python train.py --num_hidden_layers=22 --num_key_value_heads=2 --norm_eps=1e-06 --qk_norm=false --bias="none" --tie_word_embeddings=false --init_std_o=0.0184 --init_std_up=0.0184 --decay_fraction=1.0 --max_steps=6748 --dataset="wikipedia_en"
Each number is 128 + 32 x the weight over the matrix's rms, rounded and kept within 0 to 255. Layers, rows and columns count from 0. Numbers have three digits each.

# gate: layer 6 MLP gate, 320x128, rms 0.162, rows 191-225, columns 0-127
# up: layer 6 MLP up, 320x128, rms 0.159, rows 191-225, columns 0-127
# down: layer 6 MLP down (transposed), 320x128, rms 0.0877, rows 191-225, columns 0-127
gate191:108109144132123127172113135148125160139121107119114109157135087195116177125128133135122101143100101167127077128128096144108088103152130115137134178135115138128086146167124112138126134147113138164099136127175085102108157133135119122105145172151101117141125158051112156121145139083110145114127175099103106164112141137124130127123076113133142130137122143128170145157079090103142126133122
up191:108109139164135136110143115058165141147144096119129130081134113101083105088095118108133085113116139112187099111100122133140151109135102104121127115151126128134135152155121082097106116122143140162144157147161118125156142145100127105138126112125154124131074102110120092145153127118118132128169138088150118181138115146104102173124192142133170097146174137148131152113130152148132178127147
down191:139118098132086100128092134134108180162107089147130101091109090092100164099174116133126108160127119094109151124104107111099127107113115167146138106091135122098146124129144145128146126097141147148107122141155111144106163135108124126169164165160133093156137166146115134136139192139150101128101157105106139114107124131151113131150160113098133149135159099107128130118150131121165103138139
gate192:146118176102114087154082147143119091076107132100107206133117158131132116063181076072168116124081069087179154134162085115083018145142130175142116183114111151084163079196141146143142068151105086171121131141159088112103133149209129195111061175105102098166128104118098142161109119125053170154173145071092083167134113143135174109143106077169160109174159094139133121178122174152181111143114
up192:103108083152195120100152128191171143110154110106167109162186103105145092134103191172131215147107122077115151118088137178162156143065105139153126132099148179102113067074184104132153155105124131135136118116150114110144150114160126131210142085133155196148129144167083106077175059058173185125063115131070119103079078110137086158077098121189072132115109101079127179098166086193057102133140
down192:140053086146138075130107144198208104092092114077101198083178101192156124092171123174090124158096100138122090122082133116045136124076100143098141118096099121155130144118189178104171167156135130111118114095172122122132128084192116115139113172163114123097100128097170111162071130065110198138151200065080114111167139230137103116108094086177136141131105138114138120143067182140105128189190
gate193:098104128176119134140151105176100144131101096121136111072128109095126136088152135144111132171089163134083134105107055118140126140054173127131135105097091128165165134097162163113110186101096090168079142106151160170154130118100115132133152106106152117160141078050130199103103173122180153162133198168124133159163072187135188117146109121088146153169179123159061106093090159104092156140112
up193:143135110118197177117125162206069109120101110095165088128112132106064099143140108112042160106130130148079126060139082116132126162082158101112177105098103129059152113135217166111110146124098077165106105128153119144142160115148107151137136128101152125143147052104163170107134167163156102172116142160166095173153068144157137148155142129075099114156209111133094136101101206157098121133175
down193:130137116111194154095141155099128148194211136078156129159141107102116136094127130159132144131078103152173116021174159093193088109182115119087157104124192134143124085125187165101121128141156108069136114139193086159135104149147152164087098088093146104101160077102090173071128119110084161146091118118153137138141106096112128158153097157127157170123159092141126142119158159140062087185077
gate194:142079067188143154165142158156148135135100150123118107102197105175195147118135171131056113109114124143087127107166124126098122126149134161144101149119094131121106153154119110052172180132111108097076063139134110157109121114137121081153104146161133070118116057138165181124155162149144160188137119134078134081159101147179126138124098125165126203137104083160159143077117180139112108073080
up194:130117112163135109055129117103143138137124110163149183123129137174136134134131147144122111129107111138095146133098164131144107138112104133162167119114166148093142121048118124123114106144074157157140130140077079109136136145095170178131074126126147150161121167111125091080125092127147190179181168140180137116123107089098102132109141113128174074100111147134110136103186114154095125128109
down194:157088133158095160071148142165181146099135122110112090082125100114097186133085124159135125149109144078130146140167104142121114136121130185120132167082104130110083129156116048095125174165063170120070116166130108114108100112144101107155118076109125078151148092140107105106133106143178162226180137115105103105065156152158106115117165200106146126119112115107164116109112167153139100134134
gate195:188162179143107112087138185129119135106144152160125119114151049151110121064061061121145197078112132139070118157096145099135081140117139136091167145166086110122196150139169144168119102153132081136115099168165065170141100088094116104083115115118108185134179159153122132194116148098171091089088016142157177089183096150165156186147159103161148093111127083131141105150079167115143130125143
up195:200136195110068167154125148105158130122099162135117179151140092113148147123154074164121215088119139200087109102178085098077126104113120112100156084153101158149159147143136119129135129137078139187098138129105114091158127089123082165118177061109134131078116119118132135163139138154116088140160119131146151115131095181106173198111140132153127050195169101086104095090087107096120127060138
down195:162119104113070140129113142140066124072113119054128097145126085176114149125225068111187149107116171151145176175182128144111118151137098126117147108156071152136150121166144108141135117168161134137124107088141145105178150102094168188134074116111127116128149120172110177131125136066101148112113154121105135080092064133098169140133132068122141138161192076116117139130130154071092106136099
gate196:151132079136124118130166114127087135129148177104118105122099092132115073085094148187141184086140152107142117107102126128123103134144083101156126159117095121166149156137126094187113130142152120115144173105163106116094115091127119159076128133081104114102117115084131147143129150112137137103139129112132080121164176155118120183157140138128160168153158152151168129099103188137136117125176
up196:152121095096121103107086155067169151173102131111114140125150136098156144121114144146134125107132095080131141179093117099136163124119077127141107144090153162150121107129111125100120153078109167136130115139126115169177106127090152125177132164125133082074100108196124066143143150143141148103175117104132157119100087149133099139149143143147130112102137115161123119098131150120132142135111
down196:122142121098172144139189122134131138117157145124145100131062133106131098141150123133104144088118129105147135121125121132120114123124094099152172113153137157129103128182165109140113164123114126136116131102130145141134094090153134168088126118073080108137157145143150107160149121133112168108123087120148131074181159105084142140144146133158178138105129129106189129110087118141123132135133
gate197:130147159075112163200114085131070099128135094061111105013123157130167132119121162112147132116139110168097117161158105137187131168180157201132113097123122139161073123069096123103127152193126161096140142155111138153088126144101145081159153120141178061152131073141098126131155148185074143187171091105213111161101111111085145113179131118122146136102180108099175139143096126105154087129118
up197:098116108170124102089111133136140132080114163171105139232150129125117122137121102233126123087120159098130134145146150086099106069091114106121140147130109139115170135168135172162146118112083074175096076135136129112205089109160070204155103095132120235098088164113163161108072098052164120086094142158082110111132142140141157148100160150164104095129087061150113129114180131153117140151124
down197:143090142155140125194100146150080187080093136122098086127129093114156120161156135225155096078143135175081112147124173121128147138086157125121089155134143055121116156171125157137131088181068113166103097148193092115126170100187128172150126106157136143063145088096093173123168037133143150155157133173129153148124080190105106072156095143124129105076125114142153162087087137086110103137119
gate198:168160093100170104079146078135084163068149127059187075187128136104155147155155206031037102108089144170205217135097097128166126125195098115158113095155120121156128084032191041123148130136121145090124130167098133094098143101128126133115063160117089151155092087143101150147104149129056120099083162182124101144087183131141130131146093147084108168161160136167145139156146089243210119152159
up198:146133122111190097207095131113121237145195133117164106158162129060147149145200134088110144146068169161210109130085097140159120059130129171134149117112136097161124112087180020113114138113133108134096152165159127121155178116078093158105062114112188123176148073112112110052138074091105152131068185233154130089156101095196143087129141051065142131112132140126130127104112055150201156142052
down198:124208032112183115071080075121109175119150181063109110125137165117145140110137176000111148115116128170146163175099126099123141084168116164157142141138065128149134094107141088145154112149124085085085142173008114145142161092061165134116150136185131182215040158177121151090133163134103148125179107150118151142084083075133178191138083138116134121145185160171132136164134046214157104182122
gate199:127102215119121133140128154142138123182140155129116087170092134097122133087168131089140141170128147169212155136112133098146168188136142126113137127152168151164104043126104093095178131097092170205117145147115133145109121162102091095098090160101136124108112099086144128146101037108123146188106123124164146136153166124102130148110122111112131147107124118074116083111108129118108115084138
up199:134153147134126144119119184153113166138129173130120073127123146138170107117147141119148184165123147103133117139158109065095124166115153120086164100079130179071088045064138130112151129100127175191114159115065124127138072161130110073126116190130133112115150091083164104137079148077130118186096109156097097160093143182089167136181200109103131167091099143124177106099085149135110136137145
down199:127163136094133089084110127165079066106102155161102182144103091141186105187180117159128190117156133112114109186160070141151149092109134149056068145213110073130116091132117114187079168134117145088136124135115122142103128129136112109153177150138154112096099138140112128085078139106075229189118125105138159141136160106142089055126129159161116141076121117148130136159092143129131145166170
gate200:133107117091148109092129138087133127091144129128143119108014097149083148075133110160145175183069124096181147184174113146102127161130139191097181186111163199103133177113072149148171083095134110137188108097108146048159130134138097103160136177111122125139177117108136064193123091106182100122155094169137123110131122139067102130131122090177086141154141125123073143177119062149155169094159
up200:108112124063113130163087166116142110135115165047134189149103144116152133210187150131122155143099099166102094083100098148136122121111171141089164144152198171108144140134150091128168105126175158138142131126135193104079140102135091152202147120158060110098180148126120105156116084104162126120131120093128152132124132129032097130102091128145110068114114121132099175147093169109122123093151
down200:142148092086089099134152105107204146147099198126143171130082068129177099097106067155110142129105160083149108124167105133057075136099132119091182095095112169145167150098126151139164125106132091189156149106107126164170157074081112127174103196116131077134110176107143110155136126103192100164154144113153099140165110152092122078135113114147105098101203124165124127139139112133088153176146
gate201:115178114149106106102102170164157106127163165219147097120161061152111134137110103172142132115148158139096128151101151139147158115124131159094159163096087096118124150085143111162084132134108136109140120130140111165086115103085164098122128178174093141110118119123120165115138121137141124145120102095113158137121123163157148124132127141073143129104120141104102126104112105106102107140197
up201:127139127113128137161135126127068086132112137101120119126129116164102135106107118096145149150205153128121150160181124154097170112153135098117101122118175159142087081125118154169118174126163156091129144154105168130130132152181146139097105080148136121081135147086136136125095124137126162091125178092133123150126092135144122124088105096114124131121118146099105146092135147104092167136132
down201:112118125087056104157113162143071116144136116122155097147121158121108107113148151129144090187146145120104145145180138091124174146120119104117086103136160170101114135181083151107158116075155155162136119113142148136151132159177168158104078091143084131147088142161155089165113131126056095117127133144086113103112135131099126167145127131123144124151089100184144138119106129100165153136123
gate202:133149117121125115182131129155124157143151107167120124169147143116153143169118115140128143144130161144101115090138101135122158058109146085110116148098115104145086118100066143131099124171090134088120120113138132155166120118091122108106096116096151127147103113154164143113111113126110125170089131123126140078108172130192153138157173114124154092128071124134116158096173161118147110152121
up202:074086095139172130086114110111157125127124145123127138156159106132115112135118127144086139123147131143175146082087155144143148095145152166115114158126103109142158116130154119113130175129116146159101113112131103121139129126097146164186133164162113105134150117127114081124171162132137146098151125141117123079108124130153107172110179119081136112132103094208100136103112123143110149107110
down202:151148160124111128159130133172133152160136101126115120138120150131140144161092142131164117160121151170088079113162128162142112081125139124163135129077086097167092145121081140142117134162115120109127149107121123154142141156100097094106117103076146093171096118128144160112141136101112112105095128139141144091123104140176131138128157120103148105145146129122119130105106143139164129119148
gate203:129192042193093082120091094140068067112153172069133065136105130165113094126113112139155129040179102096125135148131141169150155098128104153152062114091059183135156084103146103152135125118100136152196171136147095151145103161144109133140156137117082101082103142116187092112115142138165156140186181114146107154175116154117182137129162103135099133171112128110129086142066164177120158140129
up203:169103182171090102125098147138101165177184145134098174144086137082101179166119156082181172158164140138136074090121089099155087147098178115190109132095089075164135099135153205129091153079065066127081090110090124121118127088156096175106135092179142117126149146145141087144166176123125169111063138174111145100119093127127108097157156071105161074097169154117106112119166062064182163175148
down203:149151116106155114143115140158113192115166123165112100136109117085121148088104113142129127103216196099211167082148097163138135108146152149161140110131147122174118059190148158175137169148106164143149141074102119146090055136098091122098097147113099116158152190137096071129122120109157124093147145100069093180070079118175117137115159140163160085090109142139099106085182165123141084108115
gate204:138194174029110063118116153125080115090131131136168189168088154138085153128134129188194129166087111181108124132106109136100135111169127112150123136186155091167168108141118167181080092114090103142140104083120151181141098104133146165100124184156118140116107149152142051125111151120084090107171103084157085175137111132108135108143109108136099087122122063079143179167157125149141132130129
up204:093094158188195172143186152140147138152115121171110095097115159137118142090106133125075149124120130118137135087120140166138127156107111093104153155124114197161093183121091122124127155133113125146107104097158097115124183146143111084148139073118192137160098105125109172107166102126152137158100181160153162078119105100126043152069099163114144151117104154147105135074088123067096147137092
down204:109151119220101143176169075114180182146130156052149086120182144142121149113105122103161139072140149176189142102103137141129140152063132089110078119123106133120130189124141164091147134105095133098089136148126128131153142123169141114196106130121084137154148111137104124159146120113154188095085134122149163141077149095114065178105104098112164111132107101122138143158096095069127123136099
gate205:151114118136131134189131150115131147140142155090154156116048138093210109159140131102162155149125110101176103145184118106127151159112124188154159144100086127212054163146139163190148060118100170134076184136109156102125158133100124164113140134156133154168146069100145072188033052094128193121158103041123089157098105063079147100173119091149128089090122148112148063081126101171199077137106
up205:088165137101165125081081154113114069075112092197122095120177149142148136115110094165073079117129154185088125143072178142211073067114122102126125107124159123099172112124168100080115193124171101139192128103156114170106093128193081117212088125134193063092109137139181150103172136125147127152120105153138097110167180178131132127109161140144147144116119095073112175137138135082073155118159
down205:158095108162133158170111192130106126139141124072154121169116070097207138102164086136147159076149151074156170241115130079091177160135148151167196094094105071232062125116130142154123119109116176118071135105119105139166159150083131162190090177107196110083235107118145104187121039082184138162118117095135102128106083083056123141162168140158112120083076145096128092114119100142152083101125
gate206:115157144169102102146140143103144166107143124118125113139179104175141069121125145064156143087136155089149121114189093079105144148093088105117113129111105129112099058100129113054125093114106114213115058124116150101146176097137150070104143122088136086121111185106132107093097197098066096126120120165114157155106114197121136133148167156090120202175133168094189203141149142186153164174112
up206:136085143114176113127109130178135157117112128147133112150058114128093137159133099214086129170125093160168113121091177174192122149164168131134123119132134100126158157101149102141111122135128197089135151115141102109099063137098066169159138138165116150166191078134100116100156055131181151136035133142138140080186147076141094114108130061146140056127137112143134117138118111102140095079175
down206:096136156150164096133132176114142121065128164124117119198139123194134119168192097069095154143146163100190117120089092146125134115109159162160135122173116104117097114078093066117096141115141116174094062131131124104135126085105147086174114124194137095143132125134150103061120111120075134085170108167109144109114160111157105147075131094097114188164142165069169168080099129163156126150141
gate207:087127119165134129114102099116124099130104149109150160138116144159103144135101152099171126148105135161124144113128158108152116112160155159143129151106142132142124093159128104101161150122115064155099133168108114126140172149083124073104173059093123179143141107155115174109108159073124078107125129116102134154145092134168127178121122151108098170124144112137142140122162097118103097159139
up207:133070145099139111170113091176129143114145098097096079133118094129153176117143090122131130094121094074169112162102106130169129135095148127142158111112083131134107150111097174171118141061094156137149117099175149118118137125154162162163113167126184111153154100128135106150096067151111133144120134175114136132157148129138164091101147102094133114128102142096137120148099142094165137106160
down207:161104157094157089138108154161107142107104120099122072167104133152117116171140126134106136154125127155132113143117136104132097135190142143117144127204102146121103126132125119187140145116110129165183168072140093133162131130164166092130134127159089158120133094086093110110070120098140110122094143132124092141136170184153111092110149119109185085171137191125113122102151120116135118132165
gate208:151085167139159106126097210160094145104255110137111133117117162124119181165100164163133103114110097131127115120161196139164102151081125107057116127130097020138088065146063145131103145089127109185135118102160119192133169158112080112132145136086187125139085097131152127056167133175154096162170134221132160097115036136151119094112141121078103152146121101133098116098112063142134158201013
up208:123141137092090049143115149154122139132144149136149109189038162085164158093110092217166144108148184110130081143158186103144131124117161128122121201041056080159043113161068189160057169123102061169093064164053158211161135126080123154140155111076212157154044135104178176072117116129098184152182132146131172128137079107137164096103171137119097154129103082158102130097158076141144120138122
down208:213073147138230129177134118123142133171116051055127150135164168137134122196135147151128181095155132141111095148139180093186125093056091156103116171079133137130162060120096120093136134117105130166079143116126135181152122203146098045099222172097117132077195119152108136157047048110103118130000171155127125141114110221124106123165126109160190107069157154108095167114136138125080117137058
gate209:136164098114084123157131126137126113136184125158130145070056132111118138109092139128152206136129100111135173147143114099126120140086159145088152072136082159106142073089167104161095100118078141125102147079147149208113130119140091165077155160153191129100156102127140161169134085157098128151135155137176122106109113090122123110134145128182138063058151111104118158147150185145104180094165
up209:139165118137167115103167153152150090158153114142130090110176112111058143137124153121093136112162159117127087139113108108113098120127099120124119113143120136182143075142103138108103188157182121118155080177110127155143073175108167070171133093126126141125069103148161114101128143153176086195081081139107189157153126139173140154089156131105061125204157114087104153113121138105076149160108
down209:111152112144140160113162168212135119101153145089097094145119119147103165110100041131174146161144118093171151123151072145162061129128132116104095113112134174172082137135117143089144172118146177151096102146107105166094138130163142092104143142089079139076126116164157149119076139152111150152117112186121161131100110139085178174090110158157141096105169116092093134118171164048118125129140
gate210:074135151077087098174128181089173153158113154133199147128149176167143065133121183136125152188144147114152141113123133134115106078128139080126092111078101136125178140179095098122171086126083133166126057123189127108142119125137099097108124105147143075064089165162097161088189180088128116093145100100182140153133090125135048187094182163100117169143194145127084126143120144125122162137072
up210:080118131032134118160156059082166168156069122121204117101165139187108093144145126159133192146159171139123120129117164134135106091100146100098138090073140172083152113129134102106216164094103159149114061109202091107168167167159118120123133078155105093104104115219055173145163100090078166064173123075209108118143099135135133178058183108119087130187134126148075140146080199069167190088112
down210:127164166088113086162084120132126138149103093125206073084141124116072097154139150198120127106195102157057118153139143167160147126179139129138139111184147130150124149206098148082107074126112114154075097144192161102140138094111206157153132131127138078114176077174078163140060104127087103153149105181119127127122067108139149114124136139107118093160102129187075110132112103079117124087140
gate211:143185144114091130110130151112085156095138149122122115173112136092171148150112131101159148129116126169148126126168142093069114141108101111181144132160095124168092121114106167125108145116127120120137120129098097191114119107144096114138156136127144135104127136113156106137111168123112135114093159131147130154178169112127149144136112126118113116122146100113126115089135127146116149141154
up211:130118136105130136120170164142130122080111128110080119096152135127103092158160170099117168183138157116099137092129105101139123115104153146158150097145130167153156106093118096135096092118149123107137119125139177128106127103162127169143156123126164109151164113132115134141142132142089119142125149121150131192095106133068185112105134087118129117123142149094163165124145125120130092130129
down211:133102126114111115099116140131128166127178166133169133117158120119084114129105163131107113180119155171131153111201133119105151152138092129073119129140141146129092148124077099067083096122149141116154104107118104162132138110136151167147117128167118146117128146142120144089120123135105133161135099139118118121132082118122112124165117091115128144128121114104117110154148121135165100133140
gate212:086083212159093148131120100107134135127116141139148224134105208066118096119115086087183106121089100085141164160130145171113113125159117116091186173118142133197153128187099090064159125164094102148089168078059121123120126155116104116101124009159113145173090131114115185129105105174168152122146096132113134174153101149164169121103142154177160115074116116095129103149111090090165172137072
up212:069117149168132128104109121124127149081149129154141255134068156012117156134120118139144109149100103173153143118131082165093089120121157125093174057112158095142186083144128178119109192110155090140097120118133118130159168148104181186161111130128099105150134088108111127152141094135164120192085175052139167157093110107057134070090182152183070112091167074152133124128071148124158138145108
down212:072109094105138102161057157064150128081103143123119160138102068143136115146182147161074156179129141114125147103100138099083102107099172110096110198161131125157144153140153173122132119125110112144068181110140104106126185076102102161139148158080115185194140121107165155119171103067119145172087155132088186174180140177090145127120172107127088058106120081192075155142110090137123138146150
gate213:137072153131088092067098175145154197097105136127139088144225161172102109123101093082106167122156114122137127099095137126159067122158069097178102094090157090139173175128174106087157152136145166178117098160079171070086131088102160124171112086111133052121157122152080138162216196094101124142170091148114132067140124157180080154154125096124117173109119112126132127159084144151105202134167
up213:197132122170160097086164085140140134155157159127089179142137125128133080122100181121127112125148147095167176216153090067185184134171109186066159112152145107076114111096138149139067077062096127146144113116077109109112139110190053127102092178115149158130131154134070115138071143126104126155081076191180117174138167168178140143124101129085135136115132141128126095155108123164118050071099
down213:165132088142120119070179137175102167120179162097143158157176162129164066153151137114107119141134114109188192132150104114158094163142095083095136086064147130118139182122151086146194099058132159139110091131102122129104095119125110174130126163153089099091106150124091147147124181108114119088213136161106119094088151122128133084104149119051174122091070152083095066126175101171078144171148
gate214:124110158140167168114153074098152136139125121093137157172174127178143173199144109107179107095150117101121125064113127080141110095086069077156095157143130130161166145164078094091194164097112183132152140167089126151165138136124062127149125137134171135100194132098105109111126170087157132087124111163132126097186105176068148180141139036118158147108132105140140105099115081101167138078088
up214:123130136131091136183104149115089160110142110176154140065107094097119080106129166144167161157100139153155151173163102163089158185141136153120148120117096147117080089094177116120087113174126061156154159097092097084061109140082201129088178113166071101192062084134136166116125126135117134184152125074083152129077104091216161090092135190135149157168104123119137112142102139144093126177145
down214:196085155098096180141133199116107155182063177129096130138113117165094098160177144137130182192079168177147159164164132135096110102126097114138127112188120133136119118112086168138097137123156103137169152192169087129103131138099084153082139094117128075169151114096072105094142164164122084118127176128119043067087134119143109102088182125180120122107107140100139143145140132149127055126097
gate215:125103104129147099105095154119155145144121093134131200178082115116088119197144134156087109156131073123130073140137164117148068099150190131141125170128128118095102121160142121115159121183172103150080097121141098110219124138168080160131096122143111120195083084060151127127059125144168173138087165165126128097120141062125111144115099125122152065162115149149151150078103115140147136161074
up215:150129127101139140125082187116128104145148119199098141161105134185106099163144120152168118171155085125134101057063180106074143093099129121149140150153110133106153134122111133105144108095121168136190170146130157173167118145086117117202096194164132081099115145156155075106120116060155131072121132163078150107127112111133128124123101130112162075044073126155196133171119114114095186155115
down215:138181145182098135117139144128134153178175153192122168143157097142105072103135087172130100098134083140132106139207111152138138153154120145110136113194127088128113128144104119096154146128163117126108138127117182127133099122123062117119140157073132144159105156072066099119064152168097119200136065112169085147126149123103093087102150086117179082151087150148175049143088144145101110113112
gate216:092042185130095100180177138140107187148105065189166120129090116168135141143128095139198145100115125092133139148111123132131169127159061131090153165099163157179129129148140088099124092142151149127180131117149143097053138141111040073081115113130136149146094111158134153124186130127194143106091073151167158096116137088103129137136147095110108181073088188059151094161119113141108125140197
up216:189195091097066119118110116171025058115120074205111005095110148114062136151098058105218145060154157113121163131089111142125129090130074185135159131118100035150103163103124105161124169105105194130160120116151109139130180155135091120072143138102132141124061145077190255173056197182112109076100169228139074114183169141175162152184164054080133166113089178128115169125077182108119114088189
down216:153205087141096109164128096174082099074138087168088062072144109151080089174099095126177131072155126154137153099117101137113141113140084202104136130151107129144108212072111079152104174102070165108166105151131150154106200108102171102082096127171100186127093097076181245208076129161071152086087114201125085113135144133203152186156171062073092124086101214063121131151061144138143128111188
gate217:112132111147136081106129098136131118100169158031140100185080143149117122162099123140134101117090117077145146161126172104116062120153070111152156173141166127189129123104171118169170055094125137142150163129191198094139094115090128097139107146155087194083139109073085082171144107075154111088142120130111130160116090116087115198097158132158143142132140108105143200156168112159150136127117
up217:187100107148154113128074154132121124142122123187100084087141144169079146142149135138123125154169164150103157126130106099119152119070170144124151100144072171134133119120113119117126161075106111118157084150072104169112170185194150151097157098148169054155124120142182120101112216171178104160133175146101134133080127124161143122092120092084082082185157135108126096076117076062120146099134
down217:149118078089143101103147163113110172094106102123038148166139125161010172139168142094139120146151175131107190166169142118154123089071130148118090098140144139140112144094156129132154140109098141145152135113123194150104157172109178173175107117182163149133121110146138096197066166082133086130176145152111114099135117083158110170192166084108147096139155179102079137092088098152086114141151
gate218:163075117175205096087112102126165198138135143190170177161093061155099174137151150191153186087153076153166081126151100109138092183082110143116118195139078125146116093121175130113110065102129127169110129129114105108128138084051060101088145156153146127099118104127076133079136097119175157131102119180137127114139139159171125119053165109140148067149173068105165135103094070109160085148107
up218:084106095142137125130052163074187200131138104152151157072120092120103147165174121177143154125175064132121101100124111136138107105124152154081141181090098105127142062120140102116156104096111122209073134133172092136105240124081106133180070173233133100133116025107109131084160117139149157182195132107173113046126124078121115157116156138136111056142063139131151145131146091135178083097152
down218:159083123139158162153114179121200162101154145188157148149090106127071119103183129201129125066148102191140133127157082118149122043098129102139164185167168118164151087159191125156148070147143111162111146148143127144093138110121090091101145119115144091130078078134096096102086111088111124131172157125133133121132138185113092067051168213152104076133087072130205149156065169121139136179069
gate219:076096188133119115145162111125159198126139132160080157091135144124121134139114057141140088147112125117189099160142099172151170123133048113130152100138120156114078134146115102176127092109153084144058159105147105080117095157117138112149198084026146155178156100130052135179213089111167139129158096125126198081169197124141084124095127157157184165135098103127104098147082116103111098133083
up219:184126128122127119101113117121142099072177106089138102101084146116164123111123157161150193185139129131164159199103154179203114122116071146158154077130133127084149198108113104056113186105138170059178160121124100152103090078071143152111120129149102079113136095198132127109151098195088096098131150125052051171112162089187146117152055161135150148141153142129126124186075135136116142139076
down219:107126133141159150185168081178129146135119159166099166174172135149099167178076106086040052105089078117152075108149163140145152158203113129132134170128140179121117089114130141134114098072125077187142095115140082083148147168195128110130149140096111150216151088104118118132118138090162130130066070135167145140147170114102152134125146095131140121096094117090128130115098109218159116107110
gate220:107136046095120099093130142122085103066112124120168104162176133144124135150111153154128150219214129110108123161095101157160084084134197064155104156138115110155107160117185104151162193130043094131113081100157134128169136132170083164162061101155122093135175171095079164126154147134140153143128133189152099102097111125151133152189101144143121102092127065154199136089069166164098134082075
up220:122143137109145158116192084132141141154120195140125149097157143158152104172085112029186098102130147111135121087151133062073156109121161136132084111070096124090177111105099149078104080152133107117130154128093141120117129144121163140103112133149143139066041129132136106176144183096094121156091091066056107149165155133131166233176148119127172147129187118121119109149180180139169119152122
down220:157160049097103160178093137176146132196116154117112124113161172176048154115168172141106123157130128138150105175195136163168092063110171110135120152178142076172100151166165154088182174128155170128063113114094123110098045118119133092093112156127106098086103146111128195115071101044157124132118111132145099133195061104102149158135127122082109072140153129121138149157129118136075141083105
gate221:121048133120085171170127157097123087164108123154145166157167126130132133072106200115165088162078102194150106189140095161126107099132126164139120136132112144164107121145131123101190111144113139091124146110147180103109140150098128143128115102132107106135129106102179106123172078113132150175098134111107137111101192098103104094136148125115153148129137131140147129081127106093145135157090
up221:070109137120137131092121184170169106124157110126096154123068111077141113091101128135124123097100120066110131150098138148188124152139188153154127096130113108139164159046146152175128089162206163143172142136106145105142116189140131109149107100109158194136100163094105164110111067151130088097129166122142127113111132153092100119126117160106123092155106096135146109128138115116165117130153
down221:131067115108091143128158131139116128101116142125182128161111108146126147097105113122140140147106112146144114212124182091125119140123124128105150103108125121112096129150133068107191110124106123085129200125151181130061102139130115141116135152182118147142142143181113103168165077152166115124087107121080152135114149142120127174165125115094092120148136112127108127163118137151128122221139
gate222:183136120089147198141121101155107164076176175105074133150177135142135126118171142140117200156152143107039162149163179083111155164108158105101071090066103145129128100084111120118163130150125092118110102155099139164172113133187142099157150094121107093193194127166082103102151148128105146213109134086094159128083135123095139090048085143179120180104126102136146064124128139125088084123104
up222:077104161171080107135117166137112100148093068195165131132128143077128097159132128111163087133187108101159124173124118205128138082142095131151152121113141109114068183149121162127154090098128108148120142130179118086166132158123135088102139122140080154059089131086171138186160100132125147056112087139144152107147134168131122104128123142135123138105105150163125127096122091106170148126137
down222:132096144069126183139089086088152139163139178096148153113181117108133131192133175123140214176188146159124112171146170111095081191139163092159150103162094134115172140144122081114036107088130165091133085175057119174103026098163085136188071094082133113151158128135122144082079084110140147166129137109109178101125118126093106115106132102087150159147116079145150178116154165134106100127162
gate223:080124189152154137186139195174104137132128177185131124142148144125164104085152138168104133084185094143180127147120110105118101143097106138120089138117081092166140119048098140138149162120096163165145112131146154104141109113089151141163103139145150097091081111108085172076132101147130097164098117131165161053173147138184117137105145147046126102107157135126076143131101131131054105130096
up223:138139077150130080135124169186130154157142119133127149099157169153101122150115119178114151139119092158058114171093123129117158083159125141119138098051120067174118178151106135221088173153155120096117096114125144159117087101129140142091169153078124115130088140144122107130161117091139133108160126118136116071149137114140078181163152143125131108092128092183064105098107185167119086107100
down223:173102140119128109143171169158110165110165143129115102111096109115153128116095108142085156098128124172157168096097151188092127085133183078146061166151056139134131171119132129123109181116127117129120110174199130115152141100137169083151122146112138102136116166125126136157086082142120096110079126133106099108118156240115170127127127151136157049072143097129084076105190141114130098138111
gate224:107079175136109122194145120108161111101116133116144130185158123102122116154141093132144111124145135114156102144136123137153088097111099101074103181094083116140142121141110191122133163107121116130166110123208187200151164098139141100130149152112103150117098148146094150125143172076135075089159082138120096144150164170124164146103140077113111153111135129159114107118136137148072074104095
up224:128130132105130157115134094153149065077140163116169104086141162159143138173102121186118086154164128135164131095124094130135087125122151118123106168114099111103140075083145163108136095125097129069176128097144138187124129109171104125115110185147103129112118110118095094167167165104112083144159094094118133184171168147110067132138161097126143143110173115108159153162173159172104115118108
down224:077139131062161159127154043134128093140159133142146140122157161163163172137109087117117116169151146121166142067122095138144095114116143148111122172171130100106117101142111128116161059150154100120117140123125127101144099118161112147108126177177138120125168093107092059162097155092103097162096128122122179147139159140113108164126125155158116133127134116135144110112164109160155104055105
gate225:159124126134187150113142164115143106131151155101142095144149169233165137165116114187094078107093123153099135143163191094118142046151143077117092080126074150165139146150080135073124143146121114120123128095133170155132101147113072107128152157157128205117105092119067137132127158139136152110147115114126162084089161166074154080134071170095102124129138080112100155109156108190113158169024
up225:133112180092183110156147132137084129148104130134209126101111146178105135105153118132131118136071174134147152123152147091089150056125089128097103116160095168200119124127176102138136122095107121132122156096186141120101124194053098122140188113120118137146144063173077139087154098142126133101141159101133208088103157126085114061095121124141123118112183140124102154116105114153141104141096
down225:069061113144115103112069096086135147071127125138106110113136130059131182132103156092175149142190153160176117138095106110178130213193138118116120129114168080109178120115117172075158125136124149134128104189097126126144154119131211127163094127145142096105051153160142131141130106115121069134160064093147097128190071140151160109106158139146110106162101162105193120125146089134125152114094